config.yaml
n_kv_head: 12
head_dim: 32
d_mlp: 1152
norm: "rmsnorm"
bias: "all"
init_std_qkv: 0.0214
init_std_up: 0.0214
lr_head: 0.00615
warmup_steps: 200
doc_mask: true
z_loss: 0.0001
dataset: "wikipedia_en"
Each number is 128 + 32 x the weight over its row's rms, rounded and kept within 0 to 255. Layers, rows and columns count from 0. Numbers have three digits each. The size before them is the row's rms in percent of the matrix's.

# layer 6 attention key, 384x384, rms 0.0555, rows 306-351, columns 320-383
100:124166162103141079167100157107106119149105116104099144126186143134117152170167098174106084152178132054198149079117099140153162217155183130120139140155180127189107166109121077167177174091095127
105:087050071194143105122091148139102106135103155147099129052114173126137165184146107116108124110195102171137125091073144143184153110197126164113113139131077136147113155195111097058158196146131106
103:114165183146127108072118108165170148131085124086081059156180051128105094127128154189097150183155085167154148089096146137144115162167153095174165138124175144104158157145104124128146126069137135
105:145116159112131132121149132153118144128091067118120148169112098107175109126180111156091098048131121126151121122142095138202146160104208108165102134139157162162167092160133166179154141142200059
101:091149102125101132134091160147137147141112084108155172175098140108154096127091147129127118120078153158106083123055150110166141169184146158186113110134178097070130133173173197111211098171121083
092:139090124055140155167171138172144095119148134167117114141110100114126181043188137173145167087149163109095138086094128151145109121130076154179117151167104101074159104088141208086082147156059157
100:135184088110114129097159138095160129152138084105151144088162105090155097066094182127125136137098109189123145149125106118168141131069155118085128140085091168134099167094129113088152148156101110
101:162101165133141101085062120134084199197110087110092152110187170120112157115109138069120189121158115143084158136089171080070129104108111160106142093127134103127122088115149190134089132111146120
102:129159190165119058178083164077166129215185116140140121160132110114097196141157074102088124088167129128143120154116115138123140115115124115075103102066145105158163129112134078223094097188062095
101:122153123059130171043135162118086135112130145091161119086100170126145131145106123123169113122084092074141143137116148117109097136148157115182066099170069179166146102105082121142169135115147122
109:157122094172147150172105131195114131123192143089095161108119155067172151161122114106141155113142106047091086099143102093153083158098076133143195115094093144190163152089091094104125163116066171
101:089142114104147107118133089090172163098169084168123095116148090077161119121113127112100173103135103126112031149188144094141121156127071149205186106197110171123113146150174151158223130119165107
101:143109098132123112126150119174155123129169086121128153147173088059086075094153114104114073131129131142110151144167129167106120134192108096114085191187156130191151112114137149068123092119117135
099:155143143159115165084162117132196137159159135065142191158058093106164123160109143188113147105143124143113123204176130141151105092127100135156142128141094120182101123144205137173155109172148094
091:127211149118161164138114103076043148118152110117149174135114133091112065124106153168186150102165173129126096087148104104163070137178120133110138111143133144130117166176139099113091159114149099
098:162134127126132093184121138138123155134154209055129096158179168190131151082159114133164128134108130170141151094080125141153109105095038106179159180144153148148118085157126154071178160098151157
094:094181125105068087131158116111090084138162083140097173100151119081126069121122126104103135117169094128112174115143171161124130086150158157117085112169141143066100117094113141143208195095099061
088:125123107159114126142086137136162101159123152170099146126118090111121128124136132105107132113084156162129119111104154124139088098166132096165117106085142077087115120192099180092102133106094150
100:091136084057078132123152124183126109108139117167158090117067078151132152140107130106130043116158095157139094121112175178211109122146135025122178180112137101132127100115158121132120168129134138
096:138158101125126154132190083135150143123176161151104091106115112112153057046097124159121116111118124120099129129135117022171166093196070154120130122181142173116087126065125139169134082135110138
095:116155160158108086180130217080132102102186175124160144176109141086097176152116118152162124188114103177092094142147093136101170108092111113058195093147163129122140131084115118163187116089063084
096:116159099078136083198124109156105131107081096177108083123122107152111105104109137114149153126106162169187019143094102127145122164107090112061062192178111074105158139124138121113094098086133137
093:119184100137180125134199125164057133182051103145108147151130120075082189136158112145130121114167139075114132161141144127109096140142176112069167114180103140131150144120131146133111085124135113
094:115114139123141101110112159128133136102050185133107105094079190135153197107116137162133078113099142116124135100151169107151105107161145138155143124098135119122054112177158214101216170099099100
097:135141074074131153161125124135134133101107139115090129063129152155124120117120128075102132117127158156118083118145084140056088097125138114076185068145091112119135156139191148079128085152140119
091:108032147044115179129099167153158135125152198075113175191105193167085119167171119108164125129169083142099114158133149144110164066173166097154171108172107180079044114108084134116084018113175152
098:139146136142188131131167090106097152100148168141134076120196137075141203142120135155153100145213134156113176100122089086170159120168132136166114130050139160150144135165121098098112144087194133
097:087101089078132114167164126136148132134132198135086134085113176201111155110205141122123174106131172109123150101055111142081177100132143096162091128085119157094189127166091139140123172113133087
091:100048074095147127202176115062080111188138063138147173180139112090079152104149172184139118125134123121112122182071127074140122130161112180139133155166111112089146190093107088117126168104176151
098:112121153077158151083101124094138108126096155113113163162139136143132139159131098041168134117136087123112119078097155113130144144136119110107104109150108138118096161077175121163182119118181105
091:060148182099168095129104109173101205140144143138129156143166131119109102100112138102090123126114127133157164089135155128110104199108145161141147175074139112159146155142194129157119145149109103
096:131165122140099165086179174111160152067127126104111086129138138123139103202141120106099102108116118131108079130119179095126180171161186136163175132118117062173132087159121084084181159123165170
094:159158168130151075142147113115089134156152126157119104111134150101124135169124180117140118103088103136143120099164145134092056107099173083100146118088140125119070118167132122101134120153127137
099:156140073101125103146087125068140121108112142172161148077134121110105133154142147096137118156076156174147134115143106050096147103158107127100079103169118075087121194111140087059098103172075180
093:142081160139098075099151119123108067148164105068150123168091140173150186165093159120165156163117155151099148110110122105106098124147195061093128101077109112165114115104139069073110083106145117
093:159115103131087135166132164136127106163106185112096076176147105070099141125102112120154124148174147156159090112182139191085116118101091137165100134123118155101105144128154084085095095131147138
089:108162089084136092090112071177080066117104126134132059108134149174131134138179131113146117076102137109134173172159152183163079066141110211159109150193147125112114122145078137126091129104102059
094:125131156114124124148168173210169153142055078116160077108104097107112118097118104085145100074137118097108112102140159107139070148159080145208098160141231150142181113164098146128149160139139128
098:086137113174098135073150204150161094164109104106117096113182155136134046106081104132141076126132154140108181162121124143091112105168063158131147077150188138090149171103077122064153151093147054
097:127135125113147088179062072159129126117112161105119147187072104113146079156103115154112099145092163101136097102135122141162140122141172096132098111120110148223130141178151117195147139112145143
094:117113025145126108100104129188086123124119187118093097140105117073153104087108133170108152191120122113091155091123108054068100139130142177123143162167103157125122124133104128155191132084066111
096:137170169142161147099116115146155148158158082189115172111179093075149111150138126131122138137159154064088159172153140073079148144093139107150124103087117108195089103123176142130131091082099110
092:105138129188109087131136155144125164140102151189149181106127115072083117048128103109151109119088165112126092092092176081091113127114111164154168157125120154082140175120106127050134066154146185
093:068103030141132111118128108139114151114112171083112135127111151098167069165108073167182129101118162118129111137111108099181127134165120143145116077139195121102113125094144117058184125169164083
095:153141113131122128118177145177137098153092093154130122134059131119131115091154118141149059125113129102154122136125051133174170124123185079086152158195111188068151111095103120127127167149124144
094:182102178134136159153130133098138157149127133118069140120151137142143107146077136102133110135128120110080114086167103109127121122094163182174141105074140132150103145125096102131144115072113148
# layer 6 attention query, 384x384, rms 0.0564, rows 307-351, columns 320-383
099:135123150128219167136132150189076123160090151165219100117156166131084181156181111108104125116151109142147080080133124142145112106070111180144119127149063130182153151167085098149146173103102162
099:100135132145091151132097070204151123127174192139120119152189144108124121161157118117138126138127117165092159129080103078169113135139118097100097133111130187131127174106126200176087135073075107
104:149132122159152094140148132222124168173129174187057127180167110129160088161109132164123124079091112072096135164195137118149131156091147081198104157110172249138101090121087153149140140130142073
099:141107143148139127118161125223141163155142052145097180179161144118153123125112113139079113161063158143172088149117164150161111089113094095160157133132124123073157113179135145137084136074180115
098:114137119095162162165158108115134157121087090115123138105146129137141207131125108149108139147146113072114149121132130135139122089136127111161136135121177092098129122133143192150071180127111081
095:151118138191136123095142114123103154131088073121173153090117099146101112101137135109141130161187059135172026119148126125171115093095169067087157114101143099095119104105180106144103107125157187
096:115148151088055095111133139207174172082130129147092113152144110128131149091139127082169173097087165166092087126125206170113130103150080187050128125165129129150060140123123128155150067128146119
101:121030173110090156145140096071141123114114108216165118135110156197128179126148096085161168162148108154127157167132175104117115156168116129145180116151087132173130109123129134136074126169095099
095:134168162140141168167158107165128148141124132097151150088090140170084155147156150135140121134135134095133153083158131116148192115095127088135145124104084131079152145191124150160144167126114185
098:154122077132148117092130189128123135170168162161127140125148151088118132142125109100122122119085129131087146155159117157066063148099023068113104119091108116175097102131141100094095126099101111
101:193140162110123095120139091161137090158158160066117092091161166126181094164112168108106130126119150146156101092202138067163128127119147110086140080140156139140150142084065145161083166099167165
096:132115117151136104156110130196135144133179094110157159117148096121084114176143053124117154155100162161140153136167118101083085164128148149154050156116163099175177171117147113104111163103148154
094:119092174110130190121134078148175097097189084153158133111160107091147103174081148151089153153137134107148139147147115146149074107149117152165147131072147195125094138126183116143102092160170221
089:150152175096159119215111166149136122163136117084101145100148108146160139196124100098148132128104130123130100167144162142111183142129151070147150106153111102114178166137072090110125119137156148
092:139098095127129109134127094173187142109127188162129093135078114103114138136168152079143150114133157153110142097077142105159193093123112114140118147138120177114134143047131119167159097158139167
095:153129167126098151089118091089140098194110090154130124129130103070105159180131177153126147144105145179085155093170091131128125086151117128139143093142152133080081067135155125152163141165080184
091:087123094111092111210125130190099121153115106142142152148085155134101137120109163113130110139135155108126052116192130120078119125166144114096159161068121174110122126171109145153106104132130178
095:149159143105150123148078158213138096164176099191146141128223099063142141081135099145079108160150142189173134233138057140092147137145128098107107125087102112123150132112153107198119152096135116
091:107122187128086076112131110165107158136116225102158153112184073156091125092109127098112114115147109154098112135092091105093133124132087145123050144101138118090132164141165178198127217140119123
093:111103108162111096102132132115066180138092192093118139147172086087174139174114174104155160159124124134066080138094127115104117110089065148088051120155115102084129150151070157103174110135113129
091:168140142120106168184146194139113176124092169103145159177099124162150123156070113119172148122141164113201165123074214163064150148118120138092110157144143189113103151134113087137125151113124188
091:153166154080123179125159106137140103144093136110158113165138147043120030164155123145176111126116193099147113092141183101095116120141155173091167145142126126140064136163130099071114148104063158
091:128083119157129155062159110094054104092106167115152160146100135163121144142102113224112107179185110165141091137134167134128122109157090117167159113141165116122115108136135135123075125169122123
093:120159054169150124083096122059168141076132153166144113077167129136097179139157136086120118104074122123152128170139155127049104144135100145117146137078072094083072147152126129108134165106158183
092:120075145088156184138172173155187073160155105075145061104117175141127144110105051124141171155096113086148165106056163172173105103162074087178118104151066175108118119099170150149192075098152128
093:152122115086122090141118134080122173101107119113097156083120124058190144134136147136211106126108174116097158139114106097114116182149133104149147107114195103214129205105159103066136115198156145
093:110159168096116138061078076162133147163140138079173159153151098150191093111138093143134122115090143146095054105078109159143097067153122162114114207107179140146158119163118148147137114106119167
095:155180144105153174142124128106079084183148055077126115107128099074111158168155133116134089123167130098127180152106119124116154127109146202145108184146107142148203142161094142100155149145091098
097:151143147071116151123131095127143080064166144140116153131082132152124134104097141115143111090113092103127113129107164158112151118147070142137098128127119145121145126133171150168095045135118125
096:136054124150063130185070157174092085198106166134152092125141094105142095105112139095152092084123100074114116110062133133177056091145172134101111149180222117115117139129092128098162153128099166
090:169172109113106120125147111091189170091209069041144156128090135099092069119137119133066130088158140159090134131120088117151136116143143151173135154174141106119108141119084101120180117114173123
090:147124106099123122147160163138140111151105104158110066141127174059102153155086127172156161141123118151149157070153102110146157091107158158148117120140156165162097144146065070106195183168099117
096:121099143114145129164089170105083092149160153107169149081097097139097142160126078134087150063139141147065107130126065136152132130116112140146088131157093104075089121126132143125086152138095188
093:178115154084184096090184152173161036107065094165118108084099158149122094108157118124089121149178179170172116127071097150169158135113098153126159177132121116114124103159093075104157140197154157
093:097128069120123123140113124132142148148145111065107107078138085106100078119067180084164132158139173162161124097148147129143124135108116130085092180119098136103099137099120131144075096149150116
088:177092169102174153096134175131060135145177130129126086150144098138157085111169117124096180084077122107135100172137100073085106146157159144146145128111122136152064111151074067120154123163144152
091:192131144180138150124128155153137099171128155073138126106130194111082093123104101131124147152138109107151134113140138114083157120104124156094134139127092188154110065119124127182092122094143183
094:097105126122127083087129112120127116090137110067152121122170171150138097154130128155067152092154145104131104101134121170097081110141113165088126120085129144146098086141121156113105055192145090
089:189174051144169094156136156146112114146135071127109163128149136183093127120134180193122131145145159136130094108147108105118130139155079167082124126122097094146121123135140128159123130087130120
090:128197122123147134115044102170143136137166147103168077080084126085106157144134152124092126160146122159118111117118156108162117103160146152136155119163124103174168064144091157182154113103146180
094:160170084124126119124151142113107107110155162163102176172130111083108124128134107146166114145113128138110157174139123145135112175130109113161162135146142088152122102133169160118054139058140113
093:119151150189057124123141089143160150101156107181116162168170174117130174082138067129163080154109143152105111116130118147201123118111071141111133107163173104148137134155072087089142156109114107
094:102134156166117161153124164170146164118085156136095133115178171100108138140061130158138131116110147128131182144171076142132126098128074142171161126110177176061158100136137198126183103153210127
098:091163111149177143098118046097130181141114151085111125164112145136147122109083111106098115092159059167183110118123123099168188152130184094086135180112142143130153127135100119127107144145225195
091:125188127109044118149103117151076098124159161137160118145196103147168128148111200104136142143102156131103054133122132170166110173122174119146076145113149140215076141090148086114169129109132153
# layer 6 attention value, 384x384, rms 0.0826, rows 288-349, columns 320-383
092:148112117136071131112148135125056117149101068099102115146150143105157137135083106176095104173082116122152139086077094136116164159166164209164144118152100162165094107088119135113162134142143100
097:166155138190146097091215144113087107104141115187115181159137142127122135117142142161149143156121152087191106071113171127155131178153043149097115139140145140167162114128056121150104123120177106
100:111107147200168088184159095104116126108137083094126163103103135154127111119221004077099087099143107150111073178070140114096138112058070111124098143104162100076104101133140166137155121128142101
097:061111154115187124133082115050119141141161141077132068104069151088079057147164137128115131128097119152051072101141112102075152216118080084106117142121139146104194123172122140099160165137126137
102:141167204154126152150169091164124159161119164151129118125126100175104149177156139173111118099167142138102155170073087180152108134113132076131089114088118124104177112104113111119069038125098167
089:117137112171193131160119148113084069130122178144145182203094119088127128195110143124157124121092143113156082114212070159062176139119112139138147107135152127086135137114136129122105157164128152
099:171144195104164099157175113136163133117143108131146100114063151106126179095084116076171113087084174105141100103110163118160095161196056148168119132143113127077078161192147124101120134146111101
100:118098142090134092165107167081096109106101131160095087132071128093159082106105149140150175091142109064127087154112096169114173123096110146087132183129112154140087124163109134152157126164209162
100:154148098141148115113164092159156108127141126138151103116143138177153141155116116124136127185131071185090073140087074070079123160130174177156163137093117119127106153123111086140165155129097177
094:103154154162147083172137154147163151119099075128146111127148088099177102106088118129175179097139157076159173056071196174109119162161123145168145181113137135133089149119142083056119191124122067
088:100100093108126152085200139163126120133166089059155112133151209110121181067069135081111067102110178186170105109067123103134106135157142166065187146146097089119134134185133134099093126105139104
096:133090094082110072103162157107046080125169101157148163178097082106081149156127144147121103075148166125125130171133143104066118177148133122144148162141104158135139141151108098109147085118136162
094:090131096160122157129143106106117110142153082124123164169166092112078129121118151142191224134195166150181139118129157065070127137143110112108164127133066129131150146127145156162132098085130143
095:183138119144116140077109113121140125150111148067117126126045142128129103130108178134137120165122116120185157125155123087079137074104099170206144083151161153137159139136167160131171120163083125
092:134091188106114087181140100120108199138144140121173139110142086135141083116112161130129188129134190114149117167075132119136111136149078153124086123150047138092076145122083153146136105131191130
100:123118114109101163159127180154151127122114126121130046140142089113096163130133105128157115137134176127126146155079120146132124109076131155109178102071162137091111122083153139111089176145135069
097:130128108082132108116112144083103122149138116101174127137124066106153128092095111154140114084128118119170183110123132149130127163123105147179121074094136084102072120152133119114130182118170169
090:161107102177081145160055108148068169131111145129157138221146174203121068154094131159176164157068099171121131140055131202188121099163171131126130157090103155099107152204191072156112076136098116
103:160061183169156153149119116147128115150047149153155140182117118160153072150122181134190125109121155149083165143083137150108092130073159109167099106136109115154119177156150115148170187118128122
100:116126169137108105119166171140078179134076072117091106133124121108074092112120154105160105122132100173165075153075135160167188182105132119123140088086141138132140081168134109174117061165147126
095:136165185101149140078165118131102113148117141125122089085114153135172152118117098178101067155084114143142115086204180130139128148159114124123121158116076065120200189174149090134159148148160174
096:106118134163129076097178144135190135119118131085113135157146144101130128147075116092139131125163113164133152137156139100179101109043096072089085126090152145131139121174158074132162074216120095
096:102111126099099128100161170108156122146116147132160137125123140090127060102117147153099099119112138185189131141142147127104108160092092134162118149111169123124102167154112117170127101170116141
093:139100095132153151149150124175147172093173175107121224129071183125110166112112155157129126162099122115131079096181122115118103118129163113121136183114113173142157121180067080110141175094147179
098:136145167160117147146125234151068125187107164181125135137208096138079114075177129121140148100165121121109061162154098133145124133161107127111073183093109162124069143114147136094207126128153121
094:116142127138129095103146151201140122078129138106163079129120083107044123123103150117107147120114081114084142150114143132153100116142175060087207151147107163126082134113104140132119084138125219
102:141164118160167115085086086082117110117109178117158168143168144168134154229125129128158153166108126186110147115103102150130148109161126083114143112118131055154114098138103113089115067099186141
096:160072107120078100132101155128183157136134136129140170109136089206100130151107114166114150094133089149094099167118136142065111146154107119163155193120127126186140113118140165067193162085169127
091:104132136131145152139097090136123084176123149164139167095131164168128114109129159139138092133099107077193187118095205135121097108165112117133099115128061091167167127118144123136190061104095113
095:146133101117066074118118208093098090143043096186134147127136100192138122162115091143123175146125156098190150169106096151190110064079121125184196137154143132157071154098141082124123138141136135
093:211115124143074084134181173102123106072207085148134117102107140135099085146137134150149152060120146139125169123097098129124136114165113124134094152136110169119107146090148077083112116168159117
100:170150090110136120079144078104149128152157119109141140112087093118130166107127119092118145200135100093096112095123178144104140182159166086132142125128169127082139125184101101175199175130124118
099:133101099125128105133129096153127117145149119120098153167147122129147128128118127158130142146141197144147164142142149046091119113135129116110137123168124145130139132120131129100136096074128131
095:156095151126151091154129134119081093119124121089143120116094149128165066078056140204166120182081093174160116093056124128115177134095107099073084132118175116152118129194165158120079115110140099
091:111189143156130167119135172128154091154120114156147144144087101089113093159125089100099144176140099078100098176158165136115139149133109174134139159243143090083125162119121084119115145121161126
101:117098099109160146120123109136153144137094167138065146161137122044104170127125181162153085168127127114143151123089076108143084123156138159095119115171163112135161151134163164095101092164081086
099:167147121143121159161151135140119113110059146166150169131103067073129197130144066133150149112123108143125135106126138199139120170130066049109124080164127057106158164126111086123131142098103119
098:174173084103132190067192142064145131121089127144183173084103090141139079161085160092155206108143169131109119122102109068108114109149094133137128118100130115104090114056146135093099139147144125
092:168175140109166100096167167107156149124172064097088094082140130101081201130115139099190151156079159106110077130092119175156162191145105084167134141168107125167114124096168158137211166177147138
098:174080101121098117082100140152130128107137110137141068167187102148102095101098121167169163170107107100152131098138067152149109171104125169110137115146118078066161124076122090108107130137100114
103:131138156072099142110184065156111151119183150110129083155194098127161119112091069180093158122148092120137163053134145122090099113157081182176144123122135103149135142145179137115161156107125173
096:198137089164133173138169118148147160130151139140149144184112174097157191156131107116203099107173087138132109176170123108118143153098156162127107144105158100124064078145120131109146126107099108
095:116148181151064140189153118139119094121166119120127154065086142166150156162086144126076125134131105066140153155086117087161122168139043171090129184042133072139084166084140100073094127130133097
096:173152079061114111151161157078166166133134128148100051158128127089119151109169110130189139135072210177128084093195036088135169112159159124096068109067169188146124142137196165134159098052164188
101:134122107124112146197110040140115148078119087105123125085097123149206160100124141137112117136166145142110157163142102144064095176074066140142191153030082162177101130100144146131124113069102131
097:212135089184155152131131154203081187142139202186142141135108167212154144126142103171132101103128095173120162129090123105167128123112124094097085129100124128124109116117120169142128111148106140
094:169137104091162123046095123157173071127126113097096156100106067154072108140105171155152161142120126127089134136184092148179079132167195093108091132100117134199077080143151143162123138139117129
090:133175113074170059121173154165026137065087233127105141096110100106129185080126157121135131144138110150162155135166133134152107133181159079181123129114104148102074075187202077130118095088130132
099:154118154144094106093123141068094187059141105146149102114136133080202154098162144117102116125108161091184111123131192141144087134085105178101144171139172118106171085170074171149125149163124136
102:153082182149141069104097121101141138096172171098146180139105157174078146155173141129098109087084203138137105116185169155176173074094129092104117078145130152068127164125065160137087148115148145
095:134215130183150168122176127134089139109124159116144160147103107128119111118106129063125127155156155125115180136115143125185148062167135099167139124124082146142102150157157147152144108156145119
098:162102150117104127145119175154163116131085154132144149098133112166172151106189149090124094119077139123147139092103149071111143167109151160154127124147154107194194098126094163099127152141147132
098:112113157111111082202105160153096063116176132123145148094175079153180124137166143060146101122091101144082132136125131137088103094105148174131039074153125120184133204082205108135094167107130109
108:130121110193093139114105128110080167138167140123108157176203081156146160134106063103137090102169100115143116185118155150149134182147070128128140091151165098117080125112153107117060128159163103
097:184100155168130152157112127112126131107163130164127127106118127011157120099135128141140097137132105145132131143112128096129132153101133103091140156113152171164140099120137153138106128155139136
102:085126103138221121100094157119098143104151045082130084141077192093191056072064193134147137146164137117102163152133161119135114092122172105158148129155122118130166151112109181141173216155109087
093:106175113053102122089105145131167104155151077113140155178105096128165137136125083099093085180114121122092168148050120120104196140105115152131168049087096152136095120124069095111183130127136182
098:175129164102115155085098105077132125137156141126142149122149101166123106131159082101119155125098181126147174135149120138150174153117161152093148053094118160160170122082201168150105100170108126
090:101097122115124138102125184213163139101101118151085131084124077150146140186128087139107128132180120123089134152173180184162052176204066077160078197098150128129108106126156086129142116116146150
094:154131146125108106152091151094099100127119155122098101189198124118067127094133106101148100117143083072098128120072228149113110156099143158190132106131071063150122162192086167138070125140158078
100:076154181148134134162156083127102215114108139142114108118190171121111126116086120113090085157142121109079131153081100094168057120138130144107155094151086152136080128120126158143136114109121150
100:122192096107160148113126086146137203094125152161172152102076127172149087072140070160155146170065144174173112130199184110162130135100141196118077135113192096095204169153111080078125144150125121
# layer 6 attention output (transposed), 384x384, rms 0.0748, rows 288-348, columns 320-383
086:075067099132167086147075114118201120080152193161167156144054080094207127085131135133137153092119125146081160119106095156080077176114107105112119097121143090116154152189117114124127096114068117
090:159057098111076139062119107062140113136144128084151118099096143201149105179120100127136104113160125125155141163116084106123108066133100143196045132144169145137145149131165176124115133151157207
093:144140127169125108134064167049097162110172079134104159159132139081087116110163126137118093138130116112107083145185093077170077122109131173093085158080120153116111076151097147152122099140150158
092:116094145147120089115141157121070117196145116125107088119147137147156092172138126112112121092144074097187085154079085163125147117116139108125183132143107119136159119120147033102123095130106143
097:135168127194072152125128152173170143172126103128110109132087111132136127097116136084123149097098112149092168136105073131112154097103070115156135157124113144113151170106181133103143148087090109
083:099112084094105104153087106129124143156088174081110034132119150106140160181108102164115075115148126081126135105198113160105080106134154157102180090141137126109072115131114072175185147152131097
093:097090087128118118149131178064110111148121129205105123062117139152095146094114184108215147139133122107161143117180206193084133124139155113118174130132106137102147126137163212131096108136100096
090:136143127133186158098099098136121138123183095098174082114076132161139097127097143139155096167123093144101147102161090105107090107133162175109152130153159098141077160106083097096098088137143154
091:109124139162111165100128128094159173118122174194099087125138093120159175109135169172090177113086076101145143186118158150192127136156138147156147125167104106083090078119096113127124141140129112
088:090127132130096146084134120081122128120192123101176108085154147101132115128152066118113176142127121162169155122156100123178138118134106146119167074081190072125215126148155145185126070139155134
085:165148172108097150162083116074204121087117120096081093115126098165126135130163126154158137150096208199141167147150114144132090131174114140139127109204110114138141118214079141166147140165082140
089:133155122137160143171105149164150141097090157143146095101145090130145132117073087171114052173190104139227168132155057162179177106147161143202091168176149141165122108138101135134115183180180108
091:082140191144150121197148115193125154100037163110109104157154111186091205122116122097169071113138173119102085111143127141128179114137145062107090141066131108054143098165115139082128156133169117
093:099146126159152145131107136124162126110139152147133173146161100159129114137107116093175183131139119061118122160114150128142110159100143149111114157122140169126140180138113083136194137146144077
089:166134080116176145108122133055123090110118083143122102067123135104097130107175137083117110121172069135118102055146133137139150108085115084069179157186114141167150126132111179108103113147117136
091:119179146159197106090149106087151127104148089088094109100108140151140147152070170154135154086145095126183137080138161138141140146134115109116137081133127123095094103199096112126156144096133137
091:088128114136084168175152093121119105118095126166099149168102104110150125179130112110128133097119139152158160174055144099124125115119016068130152162142191175155171128138092127066181072133120109
089:091168138142108119118096098155147112146155101121170145122130111159103119094096099181085171090122138145121124119118175142146133164097157084158202140134150105186144061108097060138124158141133046
091:085113088143114124110171092106135116103074079129063074101145164143189126152086056093123145164097162094145073080140124106164134102109110124113179134097111134084096131109072168153124095123145152
093:137140157122112187092165142170206117107163133152173125166165198134132137128109162101104102109157142116156147117157141133066125095096115164144127176178121082086160177176139133107148087158116165
085:093123122112118114146095157136110108151102140138092157133092092118173123072086123141117124130144173171165153146084090118086065200170116173187143118136139121181147168117113133087147148177134176
091:131110068148142137099122173113146132135164132135095146083204132171120115083153103116132199123055138131141088087031116121148089141097102119136093163106132107187170087139096122132038183109166125
089:164078103174119105154101083136110116179088107119197188080183166168089100084120168079146100153139106142126114177155104088120131089169147079106129145157112100221123175130151093162072121087172115
088:172142131087117138149122081074117140197202170101189099116178118153117147161140187072133138184109190096077120119130151160121181114116128228137117111166106089122154106124139106089136118152142118
091:153109110095121124099138115166134140140109142065171191046164186103150171195090082118129145172100053179161112124135158061076158060141126136125137115059134080159142121171119168121155166137142100
088:173072132204185135074160163107134117083145131102110142133139171134110129130182115119094134158129160097144187145111164120147117126113110119109169133090157110161124082164149126123139114081136070
097:110092201171123113139116116125160150133118114157140077140125100159107126077126154132103109132137132112086113084153153150104123133104062144190095177032165153168127093155110127107197114166085154
095:100144141130182210113153112121128107146086105071188152133171131102102092161142138150105111154109126149179150149137167112126152054116180124179121102111152105061159150096128209096155138121147087
089:137188123128075107164137117085116192140085121127139172147104090140107104131160159139156163124099120132043100154105104132193145178129140090122164155112152124103131185105149153159125145140192156
089:096094110096154123094143125103141181103104124107152107103063187121151164082110123120157067089139094143144165128122142095112099148124062173099209095168162136175117151158099058064119100094127115
092:130167124155140165157129116161165091193135110107179151108091155119087179137091111104118079201089093148166091145109165105140149126125218103130053107200123134195116146181112168115181107120144095
092:167181161105078097136099144139143176163138166100136140183191129158131162082112137124220123138140177132155143144091127135128142145164110143107119135051136123139125124076180137130073118096180113
103:175121106143165073132110114187080107127156097118103101188083196103182141159145101165087166121140079075144171122088078141140155134145122134164086122123114118137116116185081189101097194170148098
102:135191117135128116159166108056219124094137144162123141150125109114088181159158089096152116106196079162100128123170131152127100068159151164126144116094124142105081163123104079120125119114118119
102:134130100113198102163104120151089146119129145032109141135096133123124208133136128143144139122100173144161071095064082148165091161137135122115103137065134160114114105142126156137131140169176160
102:138132131109036113113112129119136108121131083152065113164115212147129163089101169136134131097049182133087084150058157127166160139115150055139155152133111158147179096086130081119123079071163174
101:115107153093130095111107096126123114099134121160116138163131167065149056146123199121107038189119134130182120109110120126075084157149162173207075157123118142136186125132165090177149105110122094
103:127139176162171139158144081145112092113150168170132125139138078149124153117147113127150097098182125105142134130073142184162127164103172124150166182105155089163130104150104129142208161162112114
100:155113104149088174137158105114068132157168159113149166116125124076145040124092146148130137151153125114120200120160121135119094170092158151118157085103148170146097172105159122124079139095036115
099:064102116085118130141168182057157142133098132121073149172103161158080156168124115145140073103133140175152151126125110096156150105125135121115131173102162155106113095132117148116110162159126156
103:143168102150182119142141147065083140125112113168124140136101124135140153165123150118120135163112151153123171137111132119131124131126182129149206175103125098060145163132085117116079088161152101
097:048154168122111131139130119165121068096134109127095231141136082107133087119098127118086136101096133137082091179131117130121172164124144171162127134144131178137146130132170131160126075133114132
097:135076090148149165136106077158091163121080077142121109114153105107137149161172106195097112138153113142122105151106135142065135139119121128098144124129140184104141103129146076210122139150104141
099:161128117166143146140094070178193147146138113095172143107162165115089127167163147124090161140151114153141168136147123115088123129099145099120180124087128116162139111125090067083079086142140106
103:125084165192124090129152142102117102179141193071159150173169133115075145105148106146149139105112146090186088141099170161175082138097149078141079127152135104112131135119086067154148166173142080
105:084145057103089156173087157092107127130157053066173118135138091054117117137176107106123152183109128148138130169145080110113114131121157128163121119112111178078101167136105081080142197118039149
101:118137104173126149165136119148087165108140102104170182168106094110115135149160073183130080141091158101149123147125148075123168133097064167099110180131117102144190084098091143118157111163148142
098:087124086147139143167129116103194130162138113129161094136126106159099126145114105115178172132119158127193163176071062119142130161153124160146139151142151178124154155082087116126141144176171131
101:107153172071113161150114115167122078138110117045111103182121104155103102175108133129116058106148092080161122187139115136134139102161101113153126104150145112154091159164201083129101162153086123
105:156158080079146124151124095076143157132115138091123152136122103098200127073079122104163188173159141109141137171191130106141129141150138096114111101152148126151157111102144113133143145106098112
102:170120149143112077147110136110079135137157133110150112105144106120142138149188091118068115123138149069141142163108096148095123209113131128120074146131112054145089089122086122140142184142153126
099:114140114127081134139177116140117131209141089126109150145143091181116086084156140117126127177177102134053075159124188125124117117198069139143090139162122115114085111129176178140130120140083137
102:157104126076148119086174216124136134162035129122126142138147141130127201094127112194110138135061106128156148121137106146198150084131139139059140150143138102084119104091047060065121090151158124
108:163104109149134028177113119150189149117153068148127094129105113124128115180050177153127168186097137124147135102102107106131089076100119098133070106165105167199162090133121153139139063084092113
100:124071096134119092149116153150154121106091123124136119093151193201138183127168087105197122154094130154144156120098120158128180151119130111200092184114111150153133124136120148102121107092184180
103:201120168143089122134179111123174095215118168145188192152202131080171179137189136122136070103110152161177120110163103104186112177096080136172116176056163151112161192160109130121127161135114169
099:134145099103176123115166111135109174118175200102105100059135141204090109116094149161129146064179139124114119150153094135141085170143169099134126124116134161103177094112130179129136201120084116
105:142130123128136088142156200144107140116091131161166157106131208094138154186093155123186115183166161166147102130092145139127154137172163078136135155135123063143114114121155104071176205123137105
100:131147126156156133100123096129126152155118144167135188148094149114071114107094114125183089163111151140143149111124100093167152114039073087077143134175123136092095192136101138141145147149143110
098:126156113088131145124160107135070126126133069106112111100068141096151057176146118172158129101168070118133117124151101142201149151146126110121152137072128121149078116089125070108135128117142159
099:160144118137159130151151110165212096110168216162099154095110083126135125122199098085120167064198154071144183095132150151149162088119138129116116122095128083080176141133129135117112089155086072